{"n_layer": 9, "d_model": 384, "n_head": 3, "n_kv_head": 3, "head_dim": 64, "d_mlp": 1536, "vocab_size": 14534, "activation": "squared_relu", "norm": "rmsnorm", "norm_place": "pre", "norm_eps": 1e-05, "positions": "rope", "rope_base": 10000.0, "rope_fraction": 0.5, "qk_norm": false, "attn_scale": 0.175, "bias": "none", "tie_embeddings": false, "parallel_block": false, "extras": ["some layers without attention", "local attention windows", "hashed n-gram embeddings", "capped logits"], "init": "normal", "init_std_qkv": 0.0267, "init_std_o": 0.0089, "init_std_up": 0.0267, "init_std_down": 0.00315, "optimizer": "adamw", "lr": 0.000982, "beta1": 0.9, "beta2": 0.98, "weight_decay": 0.2, "lr_head": 0.00441, "warmup_steps": 482, "schedule": "wsd", "decay_fraction": 0.642, "decay_shape": "linear", "final_lr_fraction": 0.1, "batch_tokens": [65536, 131072, 262144], "seq_len": 256, "doc_mask": true, "train_tokens": 781200000, "steps": 5183, "dataset": "wikipedia_en"}
Each number is 50 + 12 x the weight over the matrix's rms, rounded and kept within 0 to 99. Layers, rows and columns count from 0.

# layer 5 MLP down (transposed), 1536x384, rms 0.0574, rows 1214-1320, columns 160-191
29 26 60 53 44 44 55 61 68 50 38 34 36 41 41 62 68 47 50 54 47 43 49 45 42 67 31 45 44 40 45 40
48 51 53 40 69 39 32 46 53 42 43 48 43 78 54 51 45 33 48 54 63 54 50 65 65 30 43 55 71 43 40 37
47 48 62 39 67 43 41 54 67 47 36 61 69 65 59 68 46 47 46 53 53 52 73 50 57 50 54 54 39 56 55 58
37 61 41 45 50 59 68 50 20 68 49 28 60 59 77 62 44 46 63 39 63 49 38 40 26 66 48 63 47 40 40 52
48 14 55 43 47 57 52 66 54 40 40 44 51 60 65 48 59 50 19 40 51 58 42 57 43 65 40 62 19 39 66 58
58 51 61 41 60 54 40 45 40 36 31 51 50 24 67 37 63 64 64 40 34 57 36 41 34 23 54 43 36 29 74 58
66 55 38 50 57 43 56 48 59 41 50 43 77 48 41 63 43 44 85 38 54 46 59 45 49 48 56 64 42 48 52 52
27 41 72 55 38 81 48 37 47 47 55 49 57 47 46 51 38 56 59 55 42 46 61 51 55 54 46 38 41 54 68 56
43 50 33 41 48 52 62 56 56 39 48 33 37 71 42 48 58 61 34 39 39 51 44 57 41 67 51 28 41 61 51 35
48 32 49 46 53 43 49 60 59 47 52 51 49 43 63 44 42 41 39 48 30 76 58 22 39 57 49 62 71 33 48 65
42 56 45 45 04 54 51 30 51 67 41 31 59 32 34 38 73 35 51 60 29 67 40 27 56 67 49 77 54 64 72 74
56 27 56 40 68 10 54 65 32 44 58 52 85 54 26 35 57 53 52 69 57 54 43 50 64 51 40 34 77 58 43 44
44 42 53 42 55 39 51 44 49 59 68 40 40 67 70 34 50 45 58 46 45 43 48 41 46 46 45 66 31 53 49 48
51 23 43 45 65 42 43 36 41 52 46 50 47 51 48 40 65 46 46 47 38 54 48 44 49 48 55 37 53 59 41 46
48 58 43 53 40 43 28 66 41 53 47 59 38 44 38 49 61 45 60 50 45 37 57 68 60 54 43 49 40 35 27 28
44 34 57 44 67 36 60 45 55 56 52 49 50 30 50 48 62 69 74 87 60 59 55 42 47 34 61 57 55 47 41 55
56 57 35 43 37 40 61 40 56 24 70 45 46 73 67 60 65 43 60 77 54 54 52 50 80 42 51 46 44 75 42 55
63 39 53 51 47 51 51 22 46 61 33 39 63 43 48 53 53 49 34 60 47 43 38 53 64 35 54 52 43 59 42 73
34 51 58 25 48 46 55 42 51 50 50 44 64 54 28 66 48 31 59 54 47 53 37 49 49 73 21 75 31 51 34 50
61 39 53 38 43 52 50 69 50 48 53 66 48 75 46 34 50 48 45 32 50 59 56 57 75 52 27 78 40 72 53 65
34 44 52 45 56 52 66 30 49 49 46 68 61 63 54 58 53 28 48 58 52 38 43 60 51 52 50 55 65 58 47 50
56 60 56 63 42 55 61 40 48 72 46 49 46 26 37 38 50 35 41 49 47 39 57 69 47 47 53 42 51 51 36 58
48 81 73 53 42 50 43 40 55 48 61 63 69 58 46 32 51 48 54 47 38 59 43 70 60 51 46 60 69 50 43 52
50 35 80 44 40 62 42 33 50 48 50 61 80 60 19 43 45 68 45 63 59 47 53 28 52 21 25 85 58 73 51 70
42 70 71 48 35 52 61 25 61 34 53 46 82 56 64 33 63 49 55 52 60 56 64 30 48 37 26 40 28 53 52 47
36 36 58 33 56 59 54 44 29 56 40 73 62 54 46 39 67 49 67 52 46 45 59 33 47 55 48 42 59 61 38 54
53 38 42 55 52 54 57 61 59 54 52 40 49 39 57 49 33 41 71 52 50 33 80 55 63 44 51 56 50 42 38 33
57 65 48 56 48 56 57 62 58 42 51 47 50 51 51 59 38 58 50 42 70 45 43 61 51 61 56 62 58 62 43 48
73 41 80 50 25 49 55 53 37 47 35 53 38 56 41 55 61 47 65 50 50 44 53 54 41 40 64 61 51 75 66 54
56 59 46 33 46 36 76 57 43 51 62 65 62 40 51 55 53 58 60 83 44 62 45 42 49 35 51 59 55 70 54 49
57 48 39 42 34 50 79 45 58 52 68 46 59 51 52 44 68 64 43 56 53 77 54 38 40 38 39 61 40 57 69 57
55 49 62 53 69 61 60 70 75 49 50 40 44 65 33 31 70 51 45 37 51 49 50 59 82 38 37 45 60 43 49 39
41 24 58 59 22 39 31 34 67 49 56 39 39 49 72 41 53 44 72 35 53 35 45 43 46 45 21 54 50 86 28 38
31 69 52 48 30 58 47 40 62 67 47 47 38 42 43 68 65 65 32 66 60 48 32 43 36 57 59 41 40 46 47 42
46 53 49 49 43 36 60 52 35 30 44 64 28 45 52 57 61 47 46 51 48 50 43 43 48 52 55 57 51 45 40 58
45 71 28 42 32 87 66 72 38 68 44 45 78 89 42 51 41 69 53 82 38 27 26 78 54 27 54 57 51 32 81 44
76 57 43 65 48 74 44 66 61 63 51 42 24 49 55 46 51 44 26 50 47 56 44 62 48 55 44 59 38 24 54 27
47 18 49 52 52 62 77 47 69 50 50 80 69 74 58 49 51 53 55 81 31 47 53 54 47 68 58 57 46 67 45 65
53 66 53 60 38 40 45 32 43 64 58 50 50 55 49 43 33 57 29 53 54 61 51 52 30 79 56 76 50 56 54 66
34 15 46 70 32 59 54 49 30 64 52 34 42 55 65 52 41 44 43 39 31 64 43 51 64 56 29 72 65 13 40 42
47 48 76 52 63 45 28 54 52 45 29 47 52 62 31 28 34 42 22 42 48 47 38 44 59 41 40 71 60 50 39 63
34 52 53 75 49 39 51 46 60 42 57 48 54 28 64 43 38 45 63 51 54 49 54 56 66 66 37 46 69 54 66 48
41 35 53 36 49 42 43 55 52 49 45 32 55 57 37 53 35 44 38 51 54 21 45 51 56 53 42 45 48 61 50 58
56 49 52 38 77 29 76 64 53 43 47 60 54 25 47 52 46 44 35 65 43 45 40 46 66 45 44 33 57 33 67 56
42 57 43 28 72 47 48 50 59 61 47 72 56 62 54 41 58 40 43 49 43 56 41 68 46 58 31 48 44 38 46 49
60 52 45 51 42 42 48 54 50 56 41 41 32 60 41 63 56 62 65 43 45 42 44 39 44 43 36 59 43 32 32 54
24 47 55 37 36 69 53 33 44 53 28 59 52 53 60 33 60 56 60 39 41 41 41 39 58 43 29 57 38 56 62 55
46 67 50 39 36 61 37 34 37 43 65 61 60 38 51 52 58 45 48 58 47 54 46 47 56 40 33 64 58 68 45 59
76 43 64 33 72 73 42 61 42 43 53 65 54 66 46 57 51 48 68 47 41 34 65 64 69 64 34 31 49 57 48 46
56 59 47 67 55 65 49 28 86 39 75 51 65 17 69 59 48 48 58 61 50 51 56 41 55 48 60 55 57 56 64 72
56 38 68 53 50 49 37 61 77 45 62 41 42 48 44 52 32 40 40 56 54 36 56 54 65 37 49 53 54 50 50 54
72 60 49 51 65 52 60 46 62 60 65 72 73 81 58 29 45 49 54 85 51 56 28 49 49 66 47 36 65 55 55 46
48 34 42 59 42 57 70 50 62 45 64 43 45 50 59 46 58 65 73 36 55 48 29 41 52 40 66 58 57 49 49 46
44 45 64 57 47 40 41 50 55 45 52 59 36 53 44 44 51 63 56 41 55 57 31 30 47 60 56 46 62 46 53 44
68 41 47 59 67 53 54 46 50 52 41 20 70 69 56 50 47 43 37 45 62 65 59 52 33 32 45 33 51 29 42 51
59 60 55 40 37 65 51 46 56 66 87 56 58 48 36 70 57 25 51 60 57 36 59 69 67 09 43 52 33 64 78 46
52 41 56 55 35 52 47 28 65 39 54 43 51 51 51 40 37 68 46 51 60 56 70 57 33 66 57 42 45 33 49 35
58 64 37 60 27 50 56 56 29 66 54 60 27 55 55 59 40 53 31 65 34 58 48 47 57 54 34 60 46 56 36 34
58 41 35 43 62 40 38 50 76 43 79 33 66 59 54 30 68 41 56 41 53 54 78 54 66 84 26 58 38 74 52 72
49 52 17 37 40 38 68 48 55 51 60 68 71 70 62 54 50 46 66 62 21 50 54 45 52 59 61 39 61 51 53 53
51 44 52 59 50 51 48 48 39 33 43 66 57 27 59 35 37 50 62 47 49 55 62 63 58 42 40 21 55 58 44 52
27 40 55 45 34 43 38 17 78 51 52 63 49 25 48 51 46 39 36 69 63 62 59 44 24 52 56 65 47 51 46 70
33 50 49 32 38 49 36 79 42 57 37 43 58 52 34 64 46 36 37 61 35 72 57 23 46 42 50 49 42 68 71 42
40 56 55 25 51 42 59 58 78 64 49 45 30 46 41 53 47 57 41 38 33 61 48 74 44 37 48 57 62 50 47 51
57 36 53 40 12 53 49 40 41 57 66 55 39 61 37 54 53 56 48 39 45 61 61 48 61 56 47 53 50 35 38 79
57 39 60 50 50 51 34 64 64 61 45 28 54 64 41 61 42 25 69 34 56 66 73 36 39 53 59 49 51 58 42 26
60 45 43 48 39 42 47 69 56 26 32 58 65 48 46 39 52 66 43 55 33 51 33 68 40 38 34 46 59 65 49 60
58 51 25 71 52 41 36 57 37 58 56 51 32 38 41 49 67 36 49 52 46 59 44 44 45 37 54 30 60 46 57 54
25 53 51 53 55 29 49 40 65 54 38 45 51 58 49 38 48 61 41 44 41 48 37 33 81 47 54 30 46 41 48 46
40 52 36 52 29 48 39 59 72 39 61 27 52 42 57 56 41 35 60 41 47 51 75 53 54 65 39 51 39 33 72 64
49 52 35 46 41 28 56 46 53 50 55 57 59 41 20 52 37 63 66 58 78 64 52 40 74 82 57 66 32 40 53 65
73 76 48 38 75 30 55 49 52 50 38 58 50 50 69 69 52 58 69 59 45 56 79 36 52 46 46 42 43 44 41 58
62 54 63 42 35 59 48 60 73 30 47 59 77 44 46 63 35 51 50 54 22 40 61 46 72 61 37 46 46 44 66 48
31 40 36 51 52 51 56 59 63 59 40 38 75 38 61 50 46 38 53 51 63 58 53 51 51 29 50 29 32 53 48 34
61 35 46 42 39 44 24 47 53 47 43 40 63 43 59 35 35 47 39 49 70 58 47 61 59 46 43 39 56 39 39 44
29 53 29 42 42 65 66 74 38 39 57 42 68 69 40 53 53 69 33 54 65 55 55 28 54 51 57 65 46 61 43 36
27 52 71 45 39 24 58 39 74 55 51 63 69 52 52 39 65 44 64 48 48 49 38 69 49 48 53 60 53 37 27 33
34 52 40 32 56 64 64 44 35 22 63 45 35 53 57 54 56 47 64 35 41 60 65 58 33 65 43 79 53 55 36 71
57 37 39 44 51 51 36 50 50 28 39 50 59 54 43 27 34 44 33 27 49 36 42 63 66 53 52 66 61 27 42 38
45 40 41 50 51 34 71 59 61 46 41 47 33 56 31 53 50 64 52 57 53 51 23 59 46 74 62 62 60 51 56 74
51 56 37 41 62 55 46 39 63 55 67 64 27 72 57 36 48 40 52 54 70 43 53 37 51 44 54 45 35 39 50 58
38 46 54 74 51 65 18 45 55 50 62 37 62 64 41 34 61 57 44 46 48 47 36 69 39 42 43 37 73 40 61 51
48 41 45 48 51 68 28 52 39 63 27 31 82 66 40 59 68 68 30 55 53 50 40 80 26 48 11 55 50 57 61 67
48 32 54 40 68 69 69 44 56 51 57 42 50 54 50 54 45 51 53 48 59 50 35 66 33 41 73 31 57 40 50 57
71 51 35 61 58 50 40 65 39 45 68 59 40 66 74 55 69 43 48 56 48 39 34 71 40 67 24 46 77 49 29 39
30 44 54 67 55 54 66 49 52 68 67 56 53 56 45 66 31 69 61 49 48 42 53 69 44 46 72 35 27 67 41 45
35 41 38 47 39 48 81 42 61 62 54 53 60 46 47 55 68 53 68 84 54 66 56 55 46 50 67 35 49 61 65 51
40 52 76 69 57 59 36 35 49 36 60 23 29 53 66 71 78 43 21 56 59 49 60 56 48 57 54 43 66 36 61 42
49 31 50 29 30 60 61 73 61 40 38 53 45 58 40 47 43 56 76 37 45 66 66 50 60 58 35 88 45 57 47 51
77 36 46 46 46 61 55 51 26 44 57 45 22 33 39 52 57 51 24 62 56 59 26 48 87 65 34 35 56 45 59 44
60 45 64 72 22 39 55 35 55 56 58 21 35 60 54 48 21 47 71 60 58 36 67 53 50 58 62 62 31 53 25 45
24 55 56 57 33 62 53 85 32 52 31 50 56 46 47 27 70 43 57 58 58 33 56 39 49 51 47 61 32 50 33 54
38 45 71 44 50 45 51 46 48 41 51 54 51 50 51 65 52 41 46 50 42 46 49 55 73 47 58 49 42 47 59 47
49 44 49 55 36 52 48 64 46 57 41 61 70 78 38 43 47 54 66 35 24 47 68 42 39 47 62 85 35 51 43 52
60 62 50 48 48 65 40 31 51 57 44 39 49 28 56 54 37 60 18 56 40 42 38 43 55 59 47 55 63 50 41 68
45 61 59 43 50 59 95 60 63 50 29 38 49 47 36 64 51 17 42 63 60 54 51 48 56 47 39 77 56 51 67 71
54 68 57 52 57 33 46 38 68 55 44 71 52 41 43 60 50 40 53 56 61 42 66 36 23 47 38 55 25 51 49 61
33 76 40 43 48 27 52 62 37 45 65 47 18 46 56 60 25 52 34 27 41 51 67 44 44 61 56 67 46 42 44 60
56 78 50 53 58 49 60 67 51 67 28 52 48 50 55 41 48 53 44 58 52 75 66 46 62 36 54 63 51 47 53 36
61 41 51 65 46 45 56 52 53 47 63 63 31 72 50 17 53 58 59 70 37 50 71 53 46 54 63 71 49 54 35 36
53 27 58 49 54 67 45 58 54 35 40 65 60 44 39 38 51 49 66 49 38 39 46 37 39 56 55 30 38 40 39 58
46 66 33 48 53 58 53 49 49 43 49 47 44 55 74 42 64 32 57 46 49 47 42 51 31 56 68 54 40 66 57 29
32 63 55 45 50 65 46 41 58 68 45 28 46 52 78 60 52 40 38 50 69 64 42 58 56 42 43 50 65 46 67 31
50 54 33 28 36 64 46 52 51 59 59 34 62 49 51 31 50 28 30 72 32 50 58 68 44 46 62 56 55 52 52 70
39 52 48 52 61 44 56 44 50 55 38 40 72 55 65 64 53 54 51 71 57 48 32 61 37 43 47 53 47 51 42 56
64 33 48 64 45 56 50 63 52 58 50 32 54 53 33 65 71 60 65 51 49 38 37 56 69 33 44 52 57 33 56 60
57 38 51 70 39 51 49 47 49 40 56 26 62 39 38 50 42 61 56 65 62 57 61 47 51 51 58 51 48 79 33 69
# layer 5 MLP up, 1536x384, rms 0.0649, rows 1215-1321, columns 160-191
50 46 44 41 52 53 51 46 45 61 54 60 51 40 49 40 43 62 51 29 50 36 59 43 52 47 55 55 28 45 43 47
33 57 44 69 72 44 46 72 56 48 43 56 46 45 32 62 53 52 31 63 63 46 49 58 37 50 51 44 60 22 47 30
61 48 66 30 60 55 59 48 38 64 50 63 49 50 44 65 52 66 36 67 29 52 46 55 16 55 38 46 40 52 28 61
66 50 42 42 50 57 53 50 60 31 47 66 45 48 69 46 55 57 47 50 35 69 35 34 41 37 62 25 62 41 37 56
41 50 55 55 58 48 51 63 60 41 64 57 30 63 43 44 59 54 55 40 42 36 41 62 31 70 54 47 60 32 61 53
43 44 53 51 55 43 48 57 32 65 54 45 44 41 28 51 72 57 45 29 53 62 44 38 46 52 27 54 58 35 51 47
37 53 38 52 65 47 59 45 21 28 55 60 35 44 36 61 35 50 40 42 55 54 51 68 52 64 46 56 46 43 48 52
55 65 70 58 43 50 31 77 48 37 66 63 57 61 32 43 55 63 57 25 43 51 39 37 36 49 61 56 56 48 53 59
42 55 53 52 50 33 66 53 35 59 56 41 48 57 50 45 90 42 27 59 40 36 51 51 49 40 45 46 52 51 52 43
54 48 63 38 46 48 47 57 36 69 53 62 62 62 39 37 64 59 40 36 48 49 30 52 48 48 56 55 41 60 44 40
44 63 56 67 57 51 61 51 43 68 32 58 34 52 53 50 54 67 45 45 24 55 46 39 19 43 86 52 53 43 45 39
50 49 50 66 50 43 51 54 44 62 27 61 44 55 29 45 49 58 22 66 61 53 41 57 40 27 50 40 57 48 47 56
58 57 43 50 48 68 41 67 52 45 50 39 55 52 55 47 48 55 45 59 46 46 55 57 38 24 48 62 42 46 51 43
69 40 57 48 41 40 50 52 31 56 50 29 45 39 65 54 53 58 37 62 66 34 33 54 33 54 40 35 39 43 60 38
43 42 38 53 61 49 67 60 66 44 41 56 68 41 44 63 55 64 51 41 50 63 29 41 45 38 28 34 65 74 50 59
32 51 21 67 50 22 50 55 39 34 44 44 50 30 39 63 52 59 54 48 36 44 43 70 44 45 52 38 56 43 47 12
36 57 36 50 50 33 49 67 48 51 52 52 57 55 56 47 50 57 49 46 50 46 55 61 33 49 55 62 54 45 68 51
48 69 31 60 79 41 46 48 42 39 40 77 30 45 35 48 49 43 82 50 29 34 21 45 43 62 61 34 34 35 61 25
30 48 55 72 71 40 47 53 44 66 43 23 41 56 47 34 77 45 43 40 42 21 39 66 33 54 69 51 34 36 54 47
22 57 42 40 59 36 57 51 27 45 28 61 53 51 44 34 59 52 56 48 33 63 56 46 49 50 66 48 56 40 44 39
37 22 27 41 70 45 43 49 48 41 33 65 35 51 56 41 32 57 45 52 45 33 59 39 51 45 70 33 33 58 50 44
50 45 58 39 79 65 58 85 47 37 44 33 41 62 54 51 59 59 60 50 49 30 52 54 23 55 61 43 48 37 51 44
24 56 54 60 63 28 51 73 49 47 38 63 48 49 62 63 42 56 42 50 44 53 43 36 41 61 65 55 39 48 48 28
23 41 59 45 57 34 39 52 13 40 38 61 61 61 44 57 41 54 55 54 56 38 62 67 49 38 72 52 42 61 53 48
37 57 55 59 51 58 40 51 59 52 51 63 43 68 53 52 56 44 44 37 45 54 44 43 45 44 34 36 69 38 54 39
47 46 70 72 61 29 46 48 57 46 57 51 46 22 49 74 80 60 29 44 21 62 35 60 34 65 54 44 29 49 64 40
44 50 50 54 43 27 57 43 48 28 35 66 31 61 36 67 50 72 32 51 51 37 28 55 37 45 63 41 27 24 46 46
16 48 33 58 38 45 48 53 34 62 41 51 45 76 39 58 61 48 49 19 46 28 48 70 51 61 55 26 35 46 38 64
61 54 46 46 44 39 63 39 35 57 59 32 58 36 40 49 63 64 33 60 68 47 35 39 58 29 69 44 37 65 51 11
61 61 55 68 37 30 37 64 44 42 46 43 28 52 40 50 40 42 40 41 75 62 44 75 32 37 51 37 51 48 47 51
64 45 48 47 61 49 49 51 38 39 43 34 74 40 56 38 56 60 34 29 69 53 43 48 41 40 60 44 47 44 60 42
44 51 49 54 51 52 54 51 38 53 56 63 33 42 27 43 52 49 39 38 73 46 39 32 44 49 57 52 19 65 35 48
51 35 63 44 53 51 29 70 30 49 41 49 63 56 41 29 36 46 58 57 40 46 55 47 53 24 41 50 60 53 65 52
53 45 43 55 59 50 53 53 60 66 25 45 54 29 51 42 58 63 71 51 51 43 63 66 57 30 48 58 41 45 69 43
41 29 46 73 48 40 43 87 40 48 51 39 36 49 54 49 58 80 08 43 51 38 49 46 46 40 59 41 34 58 78 37
41 31 55 41 51 35 37 51 35 51 37 39 49 59 36 42 78 51 57 47 46 47 44 42 52 44 52 26 51 60 47 46
43 44 49 49 79 62 62 75 50 57 50 46 39 52 53 36 64 64 59 62 33 58 42 48 31 33 48 61 57 49 53 46
48 45 50 45 57 51 45 67 38 54 47 39 71 45 34 52 56 55 54 45 60 35 44 34 52 43 48 31 52 43 46 42
50 36 48 23 49 33 56 51 51 40 44 30 30 61 58 47 49 59 56 52 54 51 60 57 39 60 75 37 45 68 59 41
58 57 43 59 58 44 58 65 43 40 53 70 47 21 47 31 65 61 24 52 75 37 34 58 35 24 47 52 31 57 55 43
50 70 50 47 52 35 53 43 28 62 51 39 54 68 28 49 65 69 49 53 54 52 44 45 43 50 52 43 43 42 51 34
57 53 47 53 55 54 44 64 51 23 54 69 43 58 64 57 52 51 45 29 45 48 41 59 36 41 42 62 21 56 51 38
28 43 35 59 46 52 64 56 36 43 55 79 44 45 34 47 53 61 34 41 58 35 08 64 49 40 33 41 45 44 60 52
52 30 63 78 48 53 70 45 65 26 33 64 50 30 44 48 51 59 55 46 53 19 58 57 50 37 47 42 51 50 46 39
39 55 51 54 47 51 58 64 24 50 48 70 70 38 47 37 68 54 50 47 65 58 52 54 56 35 47 54 22 56 87 40
46 48 60 70 42 40 63 61 33 60 61 53 50 37 33 66 46 60 45 24 63 34 43 47 55 61 43 46 34 28 37 19
40 33 40 53 44 35 52 44 46 42 50 32 43 47 59 30 44 56 33 49 52 53 48 44 51 49 62 36 22 60 73 34
32 52 50 63 74 36 32 58 40 46 50 36 25 57 48 66 47 52 52 35 37 32 26 60 35 33 59 29 46 32 64 53
53 51 58 44 53 59 42 49 55 62 34 65 46 57 39 59 62 59 43 55 59 48 49 74 54 37 40 40 59 32 43 57
52 56 32 50 59 52 70 65 23 58 25 73 54 53 51 51 49 52 46 45 48 57 36 45 26 66 62 35 47 41 40 43
53 57 52 53 55 44 49 39 56 66 57 48 62 57 52 43 56 48 41 49 62 35 48 61 36 31 45 39 57 52 50 43
53 33 58 66 68 19 31 47 45 59 53 40 41 36 51 58 53 47 39 42 52 26 44 66 28 40 50 51 36 22 49 47
30 49 38 53 46 54 54 45 55 56 42 46 57 39 54 56 59 46 44 59 50 50 52 70 54 29 55 49 30 57 53 36
31 43 63 34 60 34 50 50 63 62 26 61 46 32 46 44 49 39 49 58 52 52 46 29 45 41 51 51 38 45 52 40
52 49 46 48 41 36 34 52 56 47 37 46 23 61 16 48 51 58 49 40 44 38 56 62 40 47 41 63 41 36 53 36
50 31 61 44 56 58 54 39 55 52 44 51 39 44 57 44 32 60 50 51 50 46 52 58 61 54 49 28 17 54 49 35
33 47 66 36 64 44 50 53 51 38 57 46 50 58 49 35 62 55 62 48 62 34 49 55 38 35 59 34 55 45 66 47
38 17 43 50 48 37 49 58 42 64 55 26 28 36 42 57 45 41 39 30 72 41 43 77 39 40 36 72 61 30 49 57
30 52 74 57 48 46 56 49 36 48 53 58 44 51 41 59 55 46 56 31 56 29 55 40 42 43 64 31 56 53 58 31
43 45 47 38 54 38 52 69 53 68 42 44 36 12 18 60 51 77 57 55 45 40 62 63 28 50 61 53 48 39 66 27
29 60 45 60 52 49 36 52 49 50 53 47 30 54 49 36 49 63 44 56 53 48 53 74 52 59 56 36 59 37 61 55
35 28 59 40 68 37 48 49 37 50 45 42 60 56 19 24 68 60 53 35 42 41 37 44 54 31 43 46 35 63 57 53
53 61 14 48 52 51 46 42 31 46 45 64 52 34 56 31 47 55 68 56 37 51 43 31 33 33 62 46 54 54 52 40
53 37 35 55 53 40 49 42 68 32 55 29 41 42 44 34 58 49 50 51 37 31 50 36 49 47 42 48 43 59 44 44
58 46 46 50 69 59 48 35 47 50 66 42 48 39 50 30 69 72 35 28 51 38 57 49 44 58 47 56 23 41 79 54
51 40 31 64 56 53 48 67 60 32 49 60 37 43 48 36 50 51 62 40 69 66 48 42 58 35 64 59 46 64 56 60
21 31 58 45 54 51 69 57 60 44 37 58 52 55 32 36 45 51 39 60 51 33 62 41 12 44 55 50 58 42 50 47
40 60 43 67 67 63 54 66 46 42 37 68 44 37 64 51 41 58 58 46 47 43 56 71 53 43 50 50 35 38 54 41
46 59 64 37 49 12 39 53 45 51 49 42 60 38 29 49 50 49 50 28 57 47 48 56 03 42 33 45 55 36 55 60
22 45 59 73 72 58 37 50 28 41 61 71 41 57 27 47 61 54 55 35 35 57 37 72 75 61 57 42 46 32 49 57
58 44 41 75 47 45 62 76 25 42 21 35 35 32 41 62 41 65 43 54 59 66 22 55 61 57 62 58 65 46 54 46
37 30 56 56 48 54 49 52 56 44 13 17 51 58 41 60 48 51 40 41 54 59 24 42 51 47 56 47 45 52 45 39
56 62 54 48 44 36 42 60 26 49 48 61 32 52 46 31 50 56 59 65 38 39 46 53 49 58 51 44 62 39 71 64
38 48 45 48 51 45 47 39 51 64 41 65 67 36 39 38 65 64 45 57 49 43 42 52 61 46 44 37 46 37 39 28
46 48 52 43 49 49 32 88 55 37 63 62 48 34 52 46 35 47 40 29 62 68 42 40 25 53 66 53 60 50 37 47
49 43 40 62 48 54 35 64 58 63 34 46 43 50 39 61 30 43 56 13 53 69 49 55 56 42 74 30 59 50 62 54
45 40 56 33 61 29 42 70 52 38 34 54 41 57 44 59 44 40 52 58 69 47 41 71 32 45 74 51 68 29 69 37
59 54 27 38 79 48 40 59 27 48 60 48 40 45 39 51 64 61 42 27 64 58 54 33 51 59 52 46 27 45 58 27
39 21 30 45 91 29 61 60 48 58 28 35 51 45 49 45 48 62 54 40 47 47 20 58 46 37 65 55 43 35 32 59
49 53 45 49 60 48 51 59 45 82 58 83 54 67 53 47 64 53 53 21 33 46 39 55 51 54 60 48 72 52 40 57
50 62 44 52 55 61 67 79 48 50 47 64 38 50 50 63 50 48 37 45 59 49 49 58 22 36 51 41 31 51 49 26
56 50 63 53 44 37 53 31 63 54 20 56 23 47 45 45 54 51 69 42 51 47 56 53 54 43 43 42 45 34 76 41
43 58 46 59 60 43 50 66 40 49 41 70 49 50 47 60 70 59 42 41 55 47 38 37 40 53 31 48 56 58 41 55
59 40 32 49 57 56 46 49 70 57 64 64 52 87 41 52 72 39 24 49 32 40 53 65 50 50 27 58 61 47 62 61
39 53 58 50 62 42 47 78 34 54 29 78 44 52 41 34 51 59 66 47 37 41 52 53 42 52 38 47 55 46 67 59
51 42 30 50 56 37 56 40 37 61 39 31 45 39 32 40 47 53 57 62 42 67 61 61 37 46 53 44 57 28 39 45
41 25 60 41 54 59 46 64 29 44 37 64 84 34 23 75 44 48 49 58 27 26 43 50 50 42 34 60 39 49 48 52
21 45 53 54 61 43 38 58 54 74 34 67 48 56 57 40 43 67 28 56 40 57 47 42 46 24 63 48 22 48 61 49
45 41 50 44 49 52 47 56 52 51 47 43 48 47 40 53 49 57 55 51 51 45 53 44 43 44 44 76 61 60 57 40
41 47 40 42 56 58 63 58 36 74 27 57 42 38 44 51 63 66 40 54 36 51 40 65 38 41 64 04 37 41 73 36
45 41 55 53 55 19 62 68 51 54 44 62 53 44 35 47 52 54 56 42 58 43 56 57 37 37 50 61 58 41 45 39
34 37 58 61 53 54 50 64 43 58 30 65 44 61 45 58 46 37 57 44 49 53 52 53 55 50 53 61 44 58 56 51
47 45 47 70 55 45 36 69 50 57 35 35 56 49 43 61 37 51 40 35 50 44 64 57 49 21 66 45 47 44 58 51
32 39 61 55 51 32 51 46 47 51 45 53 35 38 48 52 75 75 60 55 61 34 57 44 52 39 73 48 49 51 64 50
55 51 29 37 62 44 72 46 37 52 47 60 63 45 24 54 63 38 47 50 56 64 22 30 52 43 49 56 58 52 31 48
53 40 66 51 79 29 46 62 56 61 54 38 69 51 58 57 50 42 45 35 61 32 30 52 44 52 53 52 25 54 43 54
53 45 54 49 51 35 60 56 59 63 28 43 58 45 50 48 63 67 41 47 45 51 62 66 54 22 58 53 51 41 44 55
57 54 27 52 55 36 61 48 39 77 46 78 40 42 63 60 40 61 44 49 43 41 35 63 41 50 51 58 54 45 53 52
45 46 37 43 55 59 37 56 30 51 55 45 37 47 61 21 43 55 60 51 33 47 50 70 45 61 27 57 34 31 48 46
37 48 39 44 61 43 47 55 27 51 52 72 67 42 62 40 49 49 46 52 63 18 52 50 38 53 51 33 34 38 61 19
65 45 44 34 59 44 20 55 68 52 47 52 54 55 43 16 69 51 37 41 47 46 45 35 29 47 55 57 41 32 64 51
46 50 43 48 62 31 47 49 43 30 44 30 38 41 41 76 52 67 29 07 48 49 68 79 34 49 57 29 31 60 58 21
29 52 36 49 41 51 52 49 24 33 30 40 31 62 52 49 43 61 37 49 44 53 48 73 27 43 53 21 48 41 45 43
50 54 58 58 48 53 55 57 45 44 53 45 37 55 27 62 29 48 48 39 47 32 63 63 53 56 49 62 62 44 49 40
44 56 45 56 41 44 50 65 58 54 24 53 47 41 54 57 37 54 45 29 42 58 62 50 40 40 52 58 38 51 48 56
38 49 47 50 67 63 75 62 34 63 42 52 55 57 40 56 35 51 57 20 38 51 46 37 49 40 44 34 56 55 56 24
56 23 44 53 58 41 26 46 71 43 67 40 48 27 42 56 62 46 39 31 51 35 47 68 55 34 48 53 68 64 53 40